{"n_layer": 25, "d_model": 128, "n_head": 4, "norm": "layernorm", "attn_scale": 0.247, "extras": ["some layers without attention", "paired heads", "gated attention", "a smear gate"], "init": "uniform", "optimizer": "adamw", "beta1": 0.9, "decay_fraction": 0.9, "doc_mask": false, "dataset": "wikipedia_en"}
Each number is 500 + 50 x the weight over its row's rms, rounded and kept within 0 to 999. Layers, rows and columns count from 0. Numbers have three digits each. The size before them is the row's rms in percent of the matrix's.

# down: layer 17 MLP down (transposed), 512x128, rms 0.101, rows 352-451, columns 64-127
# up: layer 17 MLP up, 512x128, rms 0.109, rows 353-452, columns 64-127
down352 104:433488509507466461562561572585430416650425533528458543481542498465470637506520575436556535494472482461439508509467380576511475499596422553461554461446556521489499529517487500435432546469531420
up353 095:513463457528514518519480468525468516600565568534505455487448433557455486526465506491400460491465483487492481441509550475514478490564477557539538501525524505520437528425372532480571548606524561
down353 099:516499505427423406509464526517522580485429448500495517525448408512463527541464566563547578466467463570475521535409536567426521511500487482535468421466460474581498522502464537527500473537493602
up354 030:533483450452490633483549534474500544555491439503510478471517442516527514493472511519451511459593492505496489477503509509446564536554503507550456517527456522419516494488479509472531430513592532
down354 025:523577609536510560502435513647445443532557499503512459540581536469455566495537435474502474509486567540529586496529552488532605511489507482507473558546453449545549448530504441440520498510416378
up355 089:482464389425499480562481551395507468497484444565508487567514525479523477580429597610527467415531471513598549491535387509485466526475479589469539446557511512533489498524529565566460521443486447
down355 093:571476536495554482404490514561487620550539512452415537519527477529504525398443478495446477507485510403374436487466522581495547460494555483458523512454436480466473483509472504526527497581418615
up356 113:477476478411497499580472445518478516562419422546484525591484581527501610573547473525490457531517542513502464515572457561472476490512531427524423525528506555499419470471448469522490517622557581
down356 112:567486383533563487519469432542522508410471481562479454520502546559544525656529564527590457437494526446449524489534524500489476452450540456506492505520580489468516628417554499525511451463548542
up357 090:579518426478454601561555462515428433476424526521474524494475536499412546515418566515385429543394528543548511495422515459469607507458460467498506521586495432443545467558558461574516526554595488
down357 090:397406536492503536543483522511522599534523390507524519491461533537491461444497520410540555399588519468511486480490400599464457439504509441548424465529488442507542523470471482477487509458433454
up358 102:571535521473523459504521534407522464608550526413482569502551579526458523521493545484405555541473423416469457537540390367499468488561513446517514522471497594500471486562503489590531443480502536
down358 109:577516457483588600526533502563496579353519538506553562474460557474465456492462506397441483515458503566454530417494466540561543469451543450514529520475463455529459497508503499626489580470484321
up359 093:568460488496520586525510526552492536572441445560494543435518483487516411368400486544497591539558477480457587486462525534507546532497459397511537566487445435471465509488444490453501464519505448
down359 090:477408521497441522486447427413552535502521418424587552534506481486562508512635488425464429498505494506485512478410493558467493497484515524550458531554523484423385374552532366475513540562524570
up360 102:519608449467485470499567577553620573493492510557561463475509514538445552627466471472468406485488499503496512483453584533386479568433542415575517530566487544533481430490465369563531459504503485
down360 102:513461456572507564619414486470481506556477434430457447492544528402417472456508466574458489478469430503601443473557457479531459476607430528500520502457519483474547544517512517441534513340476513
up361 037:524486425449475528541503501430605522580489403467501501491605528556505525501486503517417504500505492500523586501516539609400514550502504501605472532629501491469515491500508508492575440517576499
down361 037:500491503467500498467508510547570495547391565536647481470510500413498484408500574474489522441395582538462531507556527562398485525464510498545462494432502592606487464398480453602524428478456483
up362 111:497629498423429502605470529475508504524502527502506439482475587512557483577528483444478450510613445471460487420510538491531579503480485484504541436532488493520498411555487430582569427480571499
down362 116:504497512575527504495458473471617567433463530434545509444482503571557410499567457492422384555475552506553415600540475497488511394573521461592513547465455491518492491525543459570540489451479502
up363 093:528536442477495585485452456492565489494452549485518566471534553473529479436532458555505376619627461466515544465520492526461614552500467449525548493566533456512457420486511522393515541478582554
down363 092:459453548560478514497491547620483447502501519486519524609531500436501656503477525489438553371416470490515396485465504429551513537492504535497458495478520481470466522558546495480470506497494474
up364 114:509596451511417535573514581399513480572540498483415497523495530475547517519493575485418553532554462512416530547500486487551464474494395428526455493521500469429540554490465550494550486482502591
down364 123:527580410486569523504415497481517462511499549546515521579558418511547392473507553500452396608494487556497459495556410499537507567583433454515456477548580514506477523488570420428442464481387517
up365 116:604539516509534515479464496447595474649516457536475525540473611559467441446488475503473475535453515507493507421444492432501496453514473456531423498446400473481512547455509555515588366440508585
down365 115:508489494481510453456475578381537541542362470547492397533536528462413490492449523521466422554480489469458406478540375495490559542527501464584464484574496456544476544580467510580523490505507491
up366 088:493519539523439466594435464458451448569461466521543518541576536471506469401422485515423522434529527483479478467539557626553468512512560458495391496519504396466477577503513539460654492494574527
down366 081:506507559557515522529508463468548558435549533530458444463485472443437413501563554443466487462493485517420438418505436430505599453499489498523487415401477485531550540436572422571482574489458564
up367 083:496515572452505604542551509366571467465494473533444490539504435459477476480520502457342426516534519565576536465426518460528550495617537495509508462546451529508626446471443423495547581474510422
down367 088:396487519613471464463432476670464500499589540483550498447531538482566549530483431465590501464508590452454499540577441512488465364362406485421475497498535514458500476514451557478527519519442550
up368 095:532486479485430460477571523426523608454541580491545525472490558422421489455494464507498407553530376582545512529520509569522456565461555417496485591498518528457518501411526479555456474591632478
down368 098:430603600384442512549413545492529464543499514464539520526472470533528456469509523435503527532438607411485537542527339511485497506441472548529429520405497553495435498545396569504438556496485531
up369 120:501594475464490461482557531510571463520529461499427402599516586508509474545496496438438448525481500598489572451475507498480481461578524408526536465639542531520426502477509459570556481436515551
down369 116:496486620582480504495533437523571480491485532504510598454546442530504432373534544530552439475593432518394492464528523419506524451443596435499573517548488454548552537405564378484512520498495468
up370 110:535513409486412484511565466470546540532360388469424522536513539622551515508448568533459526522482426579458463473549537480433484598467539461499440531524483501500517432445471503501520499599613511
down370 110:423573530589422447448485542464489508530427516558520534525504398492491544368516475518512620498489498548430496536525516503548443538512547542490517478584503430524497460474554539469598433552513526
up371 098:500480559352401591501485481459604576491464568517515499456510531524539511461491557594517442517467486473416574544476443480450459603485505565582517524526435534554578458565435508566500488619568488
down371 101:581489458577471548487503422534497524520489565392446507528515442519398498532474408541429488536473494494412482467466565460463509521516426474583534446415482444525455445511515594534462533475498475
up372 109:547495511553402461513354540526559514481484506468534534502501443534518469472454448492483482513454474478442476451517548515480501553467430413567569548559479484493550389519492550421577408533553503
down372 112:485596495520493534418483567520516522459434533490529492445476480578475533574437479474501459472332447461574485496530413592518468481576449486489473458484490461452517546564494595529615389475528483
up373 101:506485510404418500488452592521485576498472398523477419551511474447508514593548495488508491522447407591585511400570510535445527474514473514559401519555491456486540551416493494397598431516496581
down373 099:511492526479462423506433488514515493551570553477590538475443542482554485485535456367520472566502422535433478531482434451520558458506500557482497503529438411545507582444531516507430461397490570
up374 104:486474519524526506573442445563494563582389495544505505634552495511454524480438618467373517508502490582541532489610562608480587544503471421565524541511537511519463601509539566456551402477524573
down374 104:572525419456565505480460559536391534483511555555563525597437540408475512544541490499439470517509537484498438475411515461597441487594461471539507528505386493466512475431502489519542481466495544
up375 098:563524498451479463507451548542537570558544450509507556410520508477457530637426416438467516506463474482502488492546478511454571616474519528485447530515442452511451566442391524521478513514432506
down375 100:528491516495497547491515571428567463543403538394441449546494503498614537487564570504644541512492483483512514413524504489472517379491496399575546486551466480519477474516550446446469448470484518
up376 100:552501497496544392467549437506453538499502625506523499492485526567516499499507485482468465574463477682496545486473549482494632570530536451512502499459523603432513512477550500490465511577548446
down376 106:435504618531442541552400543445545512575526513411532519436437430461532517489500503514414528440480551404508567519560471530559467398452476586451450439501520514546546449446488461535617545429478575
up377 117:553498453444478436503515450475585563543606488456477563491441581551491521467515516552433511365506478482495447522494424534392488565454434496495463460520553482541401459530450543409513503616461523
down377 120:558489456508553384478538523545497535315546474554462563523480527437521562456465494461517587405536420467440517597497440412430524543487606509524520416470533477566486467597480466489428503491497488
up378 103:522416460469466520513459559506568594511464516503438432511562500498409432470435565578500356509624491509541409491482508555487532630497494529489564463492498559408550488449510425477492504470450476
down378 097:511550514435560522516500479500499538462446588585535561508475521558502499501508424476485472493572516559486499639481429433611580436475532560384494453490430444582544441539540405547622460524410545
up379 108:541466467405422470537507518492607454643506390464520411540558493505522475530525535553451461547542528500512359519559515454527487585467504529493560544490459516519462447424426508526566492457508476
down379 103:499466471492533522481529474384531490539402419412534425544535534457520551436472502429524532536514528455553537494446459467498527399550525524493550496516494532460574590531595550486478502504568444
up380 098:646523492493529549519619539404542499568547540575502566517506524502420505434532511479459525490469512559438416449461472503510554475451474488546461484444451543480482528410426452456471444593477462
down380 102:440489475368468487509483413498456571530480425489416530506478453526463561539472482527437528555427517539544508557539412545575509558597497555439597499494534497511594565565563508421350415443497508
up381 101:476473561529537475582573470449448607589532536519399417517454481496520523507464559521456511531593547532490479458547562480486486476542554523550475494476500595503505518500511500435466494448462441
down381 108:478497474511526424535582609483534580509407585536406551537538485481518472461430508398518488433493449509434601464529532436543489476486434521442616514514474485428578469498525524468567469481441525
up382 082:531475504533499560451521607580508486505476483504553490414535439541464515413409504530527456478490555546496488492505451579508445504459576485507496525529482501464505431586542500367483434472540416
down382 082:445547477527433452539496443544477526520538394511372462578477540483545558563565474451453480488496436446497473527462519434474479492595446480530505517444486543480484420484419515546514494491488590
up383 110:537502501490483498463438400509488497582461424419478540496500432545420524497470447611502434475518385538471558439497503558519567630551498521529481556495514480524567418575485454426503496599477475
down383 105:502527548484516521519460612505486509568443447491459500474468501488559527496493524475524471512531476454471472527433454584433603500469553413347504462544474542459531499437459450554510511496462497
up384 108:585545511531519497607487614495532488508503516508440498531462569491565522498509579580501437585443508519491443437482548551506465488501510502522460458509501600528514596516442499421465436471464476
down384 107:556486506525510522479504467587450523469443488504481474533515514537429510515520445428531506475559507532501501402524529455555465503471470532499577595341525521377524505581595419515618559569513495
up385 085:548524517472485628500556490569586526572530516518453403491474502454488453559499490435541394505467468465566511468460530538524550573459608455466540465621488506543496544450499399439552451469541441
down385 086:524458458501442390525496480441496571437550569429486529448600520501463489563455544578489520473486527527399588518502488563452444476551394505519445590432450408457484502541416538534515462473504563
up386 111:543489452504491464646481445444472566475558453548478519443561497541438530403556526480492497487531432550469447481445487502500445535559406529586468613582543539455497462515482491371487480459483459
down386 112:521522571553415403470451542562506510529606492611470532486448412537560569517533390356528477440439514431515514542465536501531555493521423475513496438512508389493559438508579521442469561446438636
up387 102:579457458399426474500508527530500461556553468427498563513477553495582523510473547536458548518549497538515546429497475510570536494528509404470515544445460578495615549566493589549465508438476542
down387 105:447569469507433442465555422526491469527525426524501545508523556497487530485458476502503432481530463448515525600450543544491514485508439546546440522488553518432499486640483451528545539477392435
up388 114:483539480462492513494452546458601557498415554406436469630477517497548484528388474468431574447485484521481486501566533570505554501485525393582519528475440573417462490481566507458503522520492559
down388 103:481473529538474465446450499550555514346466421505548461544581492548498371428461518473565481487512545488482506522471512519407497550428606486565558537511549557579497515430533479425458474574521494
up389 119:574518445465549526543611512470511514485549497459413522523469531571464490515480515519512475554428499520529527341513534525641485490455488528565408465508467560525520453413542424619516529416577553
down389 122:589492509533396502414455566544591523456507445443436491502531595424484468457492559460567490593458490508459604454526566428477393460495461497519462524394551453515582476452580487485443533498545540
up390 103:518533509547579524508554558375463509448458508496368457546566569594474502528370584556467529481503488594586471567472561575560539433465488475540491542481529490463462568459512551456523521509591504
down390 104:482535454517543476467525450492497517527494566518559530529540510452516479407555484570405474557508437465541542501543330474629448520463486459546560515546505493542479504572516530475442492508569551
up391 054:524525433577528559482508476562488433579412505502523415534485510485490464520405518582541447469523538545426508501494475513524486569493555549551469481535519499489435558476474435491542419503497429
down391 049:421450595515462518472498537464554451418564407428513496490465477612580536500554518576501499489490493457455524503430567459472566435502446439520550525465518482486581599518546500570442518517462492
up392 096:638440470532537536518451475495518422509493569348554597587431558608458486468468514477383561446570453529454494436421560487553566543500500399541478538518490476508470497625460589421561542542524489
down392 101:505588483524493602463525545508429550513545539613563400493457456534549614481428465377471520519479400531529511605440565518531474462549546557560480442526495545581548485517460585411488455436473483
up393 101:487438453428413545513583552488546552549424582486485511490488492449455525504434502484516453515561427466486458477468496579493525505482429436509484577552471453403566474524462570494482400479610486
down393 094:549477500474475468524399517454442433588541492540539457554457450484377409530498484498546470485478511528486516518539491517530420510519599569361488488450500588483385543549513466538598603435500495
up394 104:555540500467484583597499475458455496539540499563489411562637585469453483551545504433393489426496500473452447409435473478510544515554466543499449530456556562420505497539486519447469493589522456
down394 105:428502491573467589519655584538451512478491583533492431555521501461486488478592483479464423415476506487472480493517457483579472420521344483539502524489542555436569555529508577476535422416538487
up395 109:506493483513523555538498577341410513533608466401421447504544519434534535541559510483478534420564471474445557536465460627506536486475405548505564484467529458505528609469476514487569472479523522
down395 113:411463569567616486432577533436560495463537566522501450558502453433546403499523536486485483580600539494467461513569458390449448546475442480399533527525505448537496528586452535514546497545446483
up396 102:556629499445512525476494534515558508499490399551452407565511443612518503515468471462512431504542536357449555474589543450550558555464503442586449621577509480423469553593512519463487442536459607
down396 104:480528497510582504495471477514514425428440392472471580519502473459489603542453411543535521525570504481523601533514516556505492488545475460510615516483470446563419514465524542533406490453472394
up397 107:481554438494485487450398455504539443516448567557467534508434485486534440552504593480458432480581480489515476464453464528525521518587500520525466416593495486462400602430504438521479493465551516
down397 107:529419508390388488400567465488536390467428526561512489545515413613498489482474447510484474561574515541563499495447592499472527510463536383476561490475497470515508477491507488505534497498543548
up398 040:541529438477464509526494529486500576578433476481520494552493485519486503457487545517450518471564470485549488452498658548505559579499474447568497584513397524424543496526436498411574446501592496
down398 036:605477568552518506472549597403449393497466492485497482478498501496442483444520522486482509555413565516495521497491423447438582485517567450536506562411485469470581415523531597514494505410485477
up399 087:453499451414463473576422495411494499426429518456474538495560544532516507475386560454497490434515459537481466535556487497535501464629468489500429507456546464395557486506559502547532414582469474
down399 089:584412541525496520512551449463539439538442541542515532562472511588485500544528492447545475557521496463504539513484519474454440554523610462420456447521477510508479488515518502522575510485541539
up400 100:505489493464533436509368435457482460510543467440552528458624477502514491478466474479498483397618436471519462516459539437527426497513444386600463553608541499494435540438468474492478513559614412
down400 101:473549481552556551474477500537476523493547548508371474539494531458536508511556451493467548500490572497502422462511560492545513567427485496581466623360470532436515448620550428508548560509464538
up401 095:497508482489418559549431513494450544568458398432525498524495469510481519494415495471507474375621444468396481453534466546519564497497558446508503542510589524407456464573538475416537494569514514
down401 095:578493434491546492549543529480550443539471532537371431428470529528575473453534424449489495543479591524586538437518487403493489484487466436476509446563410483592558474532476487549500491594513531
up402 100:469434475498534554542467569493524560579549531494537551551406496410452465503476574465509480502496453516477652504485593507491517512554502502544506577412486490489518500364388505516491563499502486
down402 101:538534515419543496449412580440489409492487581559551467519539499441507499494581546531538452489569496546493494519481465472468429451466472540425461489515536598551462496450484476509519525457478546
up403 096:540535392499451627599454461488508537495387557549476514524497435534422460507509498470446433451573508480512497499509484497435449509450509466509456576492460461379449456540491506540548501442485499
down403 094:523512437453530535588589482510331450522527451490520478527478538448473488467532570456486502534487505493444480467498497536481469566472553514371513465525528515505489601446454475525462482486458494
up404 091:536547394518475544533520521483522457497452497432512504523468540588475501563508541451485473442477523551599473478445462478467585517551431526499519416519381442474385430501482514527433549388496536
down404 090:472440466510439550442440456522513536419462534533555542384467500623571523450435493513452519490536540466507504447565483519516494550466465483422464510604548471465554630499574585511531526542466528
up405 099:489528485466563512432473481504570482482445421506449451476509550623513426523526468551525433480539507468476536448505509504534456490491470590503414508608509566437482528493463438568440410563615441
down405 101:565528485477462423604455504483491523507538502466527502462528478520509617499479481496539422474471401607528515429561505567464518535598476480511646541542497439425538518578476575452545523414519535
up406 080:516520561476520489613564511522548619518562530398543473449432467572490475450499548491503493561508509505516501488487524531424477487529460427543529584472514529468497447480573508358495515445534483
down406 082:536431464456469558532493478577436349371483532544433541520557460541558532466551560493510449520507539503474516557490454507565449568428433564406407417550411563489525524429551477530569499524491510
up407 105:508447408538413623532598494482596449485479518422471509570484548516507473473517489522449475541569431416432516468479493645448499480532562483534482506572506492468448462420486436430495532573559471
down407 104:506465437505544550494488547531412398542390562451510545508461414550505485459555469417403503550447557482555484489417559486551653536435461468476418489445489521532357479490490469479532547477480580
up408 089:504488504511397530548518598516601476473563465538497460501454510584539546515507516432475508521586514495548453531530471449520441461554357467488512447508434572523466396449544632557558453453516448
down408 089:459499577393571538519523487424499359525458492575568641581558553402516477551540462562506507613472445544514497523493432490528497494400512470448477526443550501480550488554453480531496510461443541
up409 073:528499524402544562478526449549478547480542441433437490524499421425523584548519434504431591540596493517525398401475546468448530460463476446564461573531508563502471483547505574468476564478574594
down409 072:550469489544543511469525560470513524476500542409498491469381400478548389480465482498631585447532537473453457497574406529472449493508515529500450514535511507604541506518445476546527432441504570
up410 032:555491442508456675504505506461502490545450465480509465590500467500535464571481509619413526501514494507526524385459550631488525558530447489523490498552480506442513529479525507473512368543543513
down410 032:576527519538491520502619589518412495538494468506376455535518494461490545520507542543540450460518467532476527482548429498535494574566450508486597527493490437506473441542505441537459462473494545
up411 105:502527548492440450465578575462554549544464515442490516502606568461504568577541509470523507463553564610501445430490504527536502532507462472515542481459473465521429460476558474533602520462459470
down411 104:571481429423549503446425567487474473508482437478521481460443510503489458555526527531567481532504448528520412530522567468452487511522617536521555462520557511467510421534443514498486521550510557
up412 102:617467526518482504448461504419511498479560511350550568518504598464529541491382525490525486471564475609522494465539459474497460454593527487543491589429504543513557464510446561506498534463529533
down412 111:504456481541437464502399529507541511401539547460540466437515528410455484587484458572501535500476355459376445558503565394545498465491562515433527508613502523570506471493451536519483524501498509
up413 112:517424547470458462567465512502430539536464535449475425515503519484575428497481514506512494498580506498396604455613496526491504550631534444532543525495542575493489537549490552472509521452468420
down413 111:506475475531465570543404514442546487521478483453469541551498530483562515443497535497575436512530528389526410486570471534539456518565497448547438510508585502460432523447509500629403448490466440
up414 096:513479421535523606598490455493556503494528384445511466610576479432482511468515550583496435548515534511505564514464531489559571484479511452560429469531490531456491520462517456579456532380494538
down414 096:453525569539468536462516485599582465514482514574521503535403506469473502517433415536531562525433509551527454483508497532377567588574520443449536479515517553566458448486492537477566511533399503
up415 108:501584518523552520516593430486585538507532495410518470592502492654385506552460479557477512455495493482555362537488505574549472533493504483585538488470466615477434480516417479486549487544459494
down415 114:515466517590501475523463498523586508442496426444544455532523611484562567541460479514465453426496552561382494563437477577607518436596585421534523502459469500423506493443508565488492479505491566
up416 115:550488479457457570507515417576435503653486482495548488629473547482536515475558511577505468517474405512534526463518521533553515526506398438589509549520485550517505491500505457581493475450487591
down416 116:453519522479516465504481510441449458592447541493484506511567459366517436490555466466575535550512559456496498504540479492428458479424521395585505514568484505499477444515468472501548591586550549
up417 113:569530458474421498573522465497566462523373612493485527658480497461398514451517541435515461502405466527493440429497449497457425535472535556546553520507428590451488478503532487574521543515505500
down417 111:465515487502466468415502500434561410475533475570511482555411472499462613402525566462563550505619546551509538543461504572515433556463531435434451601476516543531483445357578554494509645479406479
up418 086:550403540466453528490508405442542441471485491507436598524533502522405634478485471437491546466470430549551463498525453479483499568519509430481447608439495444491472516605485485427467523631522561
down418 086:503436578504468466470611522567449505499433579557514410493511450483522496417466444434516454517403489514424558610508506549511451471555476614402530412582487527485493517453483397564512553504344434
up419 094:475493546419485507471436418463613519500371514546519508514489451620436432578469500455472486512529414455444570475574518497439508474514448493541452500458535502512553501517502386455539517517474587
down419 092:419455590528562470514486481543536443464482469599534525479422423566458533533530496432537485461460379450523491524572495531439490493549474544384543488530433518499428500513540477553494560454409456
up420 034:547608436396458497542459521530505520567540556551526469539522546500459501515468543535375474473543467536549488500476539623499521514514471458543522518551423478435518539518483503508540427503587462
down420 026:573547557517496509567515529599525454429471478493492514514496453533516464459579398482531542506534489455547478488501530535454482470588428385565436405587513523466562513379565512526537452456513491
up421 076:413496579452461426472523580397611561500552475537505425415503516545498452571475462481440495517493462515420469548530455558494480571482495359481494575441542478530479472551565516517505521407508439
down421 076:560501414614512538533416486570428398452494481433421520568531391459550577406558538524531489443503465444518552450504550482529504480553477581484527476559421460454535535413433455496588440574496535
up422 100:517572490443541466487436456492415508550380483531432545494475447584450454490572540482439519386524475526542417411491517529474568464529517553515547566416484499490515565469507595495485493537488519
down422 108:549523460469529461407545545500470538462475351482390463540396508437574587437446528490475442543444489422443471639636442517539455447618455522479437496476512455532543519411480567443553432571521456
up423 129:585505447499495502546516555471457493498499419544473445472479596522511512634505539500495500533472446482523613423500596444526466503516484508554525477461426512447494557466590538501472455507582553
down423 133:528484540543481483537532387490446479419519517518507519410494493559407482583494510453460451528504465414512455540530579503560425393515561460465516557546499545516451457499630575584486523397360526
up424 089:514504468573462479557495487464441465584474529403407572518507436611519551512485475514482497497491513435513535407411523557536504493538514467498490451551527514427611407509513503579489527491508532
down424 091:474480528456549584479494557488494606494524475541559381456534491419471541479547576547531486563533571477466489544577472433439424520520512580495500528439459512497454513542497489409449446475507526
up425 096:464486466473527478540502517363486609533482479429546551555577457421458382458458531506500475525557466547467510490474464560517536625451483483529475576614541485482566500521494329540585552623496533
down425 091:485531517502438447490460538578572456449492478523483492509426544515552563533477483485521556491506552459473526585533415484425479425573468575428531444464400483501474438502543612551547532522527588
up426 105:484621504474438553546468591490440486493454515543472466595486473450426512564487560541486517477510398541550443476517533462409614521530479509526506498517481454420469502527511532499528532535560484
down426 100:486503542482582493534541505478478501528391480499517549542437465512423477464544478502526501565484539528461506575516531427497459551450493463393569446459486499575549511436446531538549399504563536
up427 114:551503457503449542497447549417482497488450502411436508582619455484483528522362581513468512454483454528517550558441433478508612528466538420553387528497532480549589556539530469511528416493478520
down427 112:538415532524556483497531552461512393513582568489505543544462458440446530518573390469569488429481542514476459477445542518562502487664494549491524493495399479489436499506531463448477473560396525
up428 103:527527492499458645473402561457584451529438472427504516447516485586576512483568516449489558414485399512493540356491551466463559536544462489534466572563503503463493522516485529565495541522490456
down428 111:447516568384489423443652531474517432485594470520517512472494446449527486433478509548568594611490548496513562499527506411625498422435521536433502594432473469523498516478602443505480491573539508
up429 100:472430508524425519549418496457481452635498507433450438469561514498489483393485476453479504537447454504547548503573595505586483516558500509509535459470520535524461526484525554479559388539465468
down429 092:442553507570543470516521489540495525543458475619411534475504515468593526510421453492433425527601521495570563493551599437562446464444524456531494470460442520537428645487497461393466434463487459
up430 105:499560442521527566534537488358492554509495457391544453606468448567478429580460499577520417502558497512418487493582548535358618519442448401515540534534466548511397423603521486442543519542456461
down430 098:527496501429563530505425594459490550503477534548392499490512445445475491443487537509532507574479459545496497498479510457600553563534603467362509460546529482517620634434532530572477541423498509
up431 097:467492518414341562553509473491567493537391472499480507526423567510567455440521562645455473439441551439484496486577519532504451512566444491480518460530547497515489525495441497541554463464520512
down431 098:426432455339521446492542551561457555377505501575492529520504452576479497514476454511481556481605476522490581479474417515612521467416433491544460437480492562523520521571466521594444518465545556
up432 093:520552496481483491482416396512553521460502540431531550486606420451504425483572568526463399595529487503511467511503580522525481534487533570543644472477421516463527527494433453543526404545573453
down432 096:535518479474485525472570517514516510510517485483503494452406447485522464532559503455500537419493585474465447543528449419571477582593481432426509459551533372498444508482609581392571507483478483
up433 078:451533482440470531560508578476397520501476484516564544525634392559488582495480474458526506409514529477514431561528586521496497471461377517513475516437491479574583504553555591489469414569559412
down433 081:534484489535563497530456398532539442518504481460423493477393524489612516502552580523446444553428535506496596466496470456501596496511571496412509476554496499450494515438579471508564471495479584
up434 098:535497536497386565577431583491534465460511540425393532500576440504421472511471470508507515480609533520423463516494410520495502519637499419509467442562457531380507489450520457540517456563595568
down434 097:562513490489545502434475471463502513469476556517485430519441563479495471516553425549532563500524438456551561471474543456542540530415476498439549538438529498477562525514440491526542532479527478
up435 098:508568449380509537528491565426569596499509485530510471485462614490417487533498515564529420476456428496494527501434551532420523616485502594484523515582460598484511529431529447442533458590560446
down435 093:532542424605526486511433444493444442594519529497641544419476469516532545457551493527506490501513510462476559479572466572540511443497475445595447389542501542554459487522450481531476467456479518
up436 098:634536459442434537480522523374543549554594538453512456493458553565507531544503464528478504496529539476556522447463514486509491499502485476511542570444481443493376579462611554456473584434529602
down436 100:556438526611532411522488514522485499465497540409596498459604498461449543536541574560492457557430513515507486461460493457527512492559499525500404410564587643500479510471475456497528490569564456
up437 101:459430530396509460429396403521487451535494486563526542529495454533503556513503557477521575445625516538511403406559431475534572521495530459535359502593404488510516465442562541531557525559582455
down437 106:531580535516556524555484557441454397576517541534564466507457558515543452499451496550497530477421437487571543516545584535452552556496508398459513508442541447505541468516478407486481450469465495
up438 105:551463538453524567470409433482625413607510488519531474519536461449498540554512526449435483461534413434497545462482570486503468481552500502520491411448519589536469531544500428444466482474527550
down438 107:521476532475527414496476575550466423483484494611501540378470551491459498439456481522527490432559473509511578579453500472474523538620563461539566494449582602544501552427491378459533513480511493
up439 098:501492418568522507644476581540505544535543483478601456574444453522533567563494520526490493447517474534512468462529573437370552500515511525460455453494394588446531516540439473501471397469486403
down439 099:463505533457556495441484521446495426545487515504463543490556526484512572509500494537510456595493479488534439582448537511579538532525450497284465469378526448461470412567455457540497506490527549
up440 103:527535478519516542498579481501470493604605539492405510627522406554503570538529467495504479422492487513509472370428550444390498486479452465528516458518487488444557609461547465545583533575449623
down440 104:587517476504506500389502449564485491486443590512468469367464543457485491492472457549501432442420489511511500518497506551570501409492541465497681547478442488525472550506478525524431533445487532
up441 107:539518484498445463498555449537527512532504511401508561455602497540426498509513508444495540533530546459551470485526507610485537530507499550535489466500455614469522481536462457510539407561476508
down441 109:564441541444478577506555503497438522506535557477462428497545452461568460480480500458533450415583527485464530491488480523618417496527455485460448546518495472420530496532555556564453557529406524
up442 098:565505503433564560496463500537552569568404464400466395494454592506468452497430526588524445396518465529586530515486442515539501509505491570555396566464495493503404480522397484591603491534513467
down442 102:423545482517491551410448473524568456562541505486561484440508463453499541599514414581602476506516470520558529488511451458500465514476449541480472462438585590438519484479552473502519506532504438
up443 104:521604593484478489571448540415491517559573556417457450516442489582495541406491498537452465528419532489469560440540572499575591434491523421527532533506385488516480473561436479547502504467539596
down443 109:487565502519513468406432498529547472527433467512348477512458448597509565482525470463520497555504530471506513488528536494472445459538541481481567386499409506531544470566457526530431471516502569
up444 102:540518499538421463539421491419540549491519546523400523505520542566512531448490567461519448490485421565444451492474566510605470560508503500570570457523514543542504466488535516516467472444455491
down444 103:497500517392567600436492550480517430425521447581503400545456493434550550361419442511467505534521548484522429577534546458422519502501572542479480502429613511468526461578519500454536407485525469
up445 111:527566504511489552449388551449537460463535511543459460518580533473388407533506556550454480522559487472464434475549596519429481507490521505599388474521493467379561558483490525496453521549555521
down445 112:544397467435504486470496503481489501491561454469503532461458471505565501494459504495514539490461529453498539479449382422486410550512584508436428532486398508542545481489447477531473476491521594
up446 093:508601462499463633539539587528521467526498536550473468519491526489497497570620472565438471510526516587445451515527504461476509516509479425463522556585488664454429484488428531450487502513534419
down446 089:464534470503458427400533505434456444453587582463512457422598414513459488447463634480457471501529572460520506526491481505532448384454496546589524518378475472543417535588499543550534518521555562
up447 098:554472381494489476480529592438522516461415434459445535486444577483492477551451614474519501483504390665504511446425537508534597500472463434474473587433504484446565470556451493501628430594544552
down447 103:452488524487467519450583480475445514452561465456524478469499515524541540402468609504582482535470646544503479492479488472517480496441514569486514538465531416526427451553458527585424495456469600
up448 094:530515501521458456529517570422474466535498441409468587577538453471416442536537485581445568461529440529472556511513480466543565603591544524544552494467375491478420534418502492490600502431504508
down448 088:452464591489527463536473460591431425450472500450417530502496451470472437468485477550529525528487526612322455481518489499516493510522447496514481479575502430529445489410495502569383594511524529
up449 100:491532456386500576518467475505507514489453463548511586523539552447571456497412481571422443444553475449541503525458549483547492456463491462536544524649518461482569442442532409591458555498570461
down449 100:475511391412466489458501613459446529573482375517487496424511444569512509534502506467494535589528485504508513449368480498477486611611584376530394489381562448523525469553510501503558496490507547
up450 110:518443456535501530553546549439544548631443482517492487547527496500500528430501513627485431558526519484504513444437554467593507495494429573531521550480518440527511410543519450515463355562441559
down450 112:595516543498525539445534569488481467415529562467502514477530504493464490529576400510528555475385497477544467540557481460538462499469494514404576523469500478462457521505634545555425515493518497
up451 097:472491555403384561530426528564575491533494499499482570514479555485470426600524516465506548511535410432472517499551599497520518630563452551535509537446517427492572436468511480533507497489523463
down451 098:534490505521594457493546518495522529480489596442445552516563494498435599454501427469451491486430487570487533536392466577463536366518482493449425427474511407458487449500459491475475491561572504
up452 113:501510553459506490556520532436581560509486490541510559514500452447454546463480501430490454485512553486514599441455521599528462480486502452580546566535527518460432470591495446397535495466516569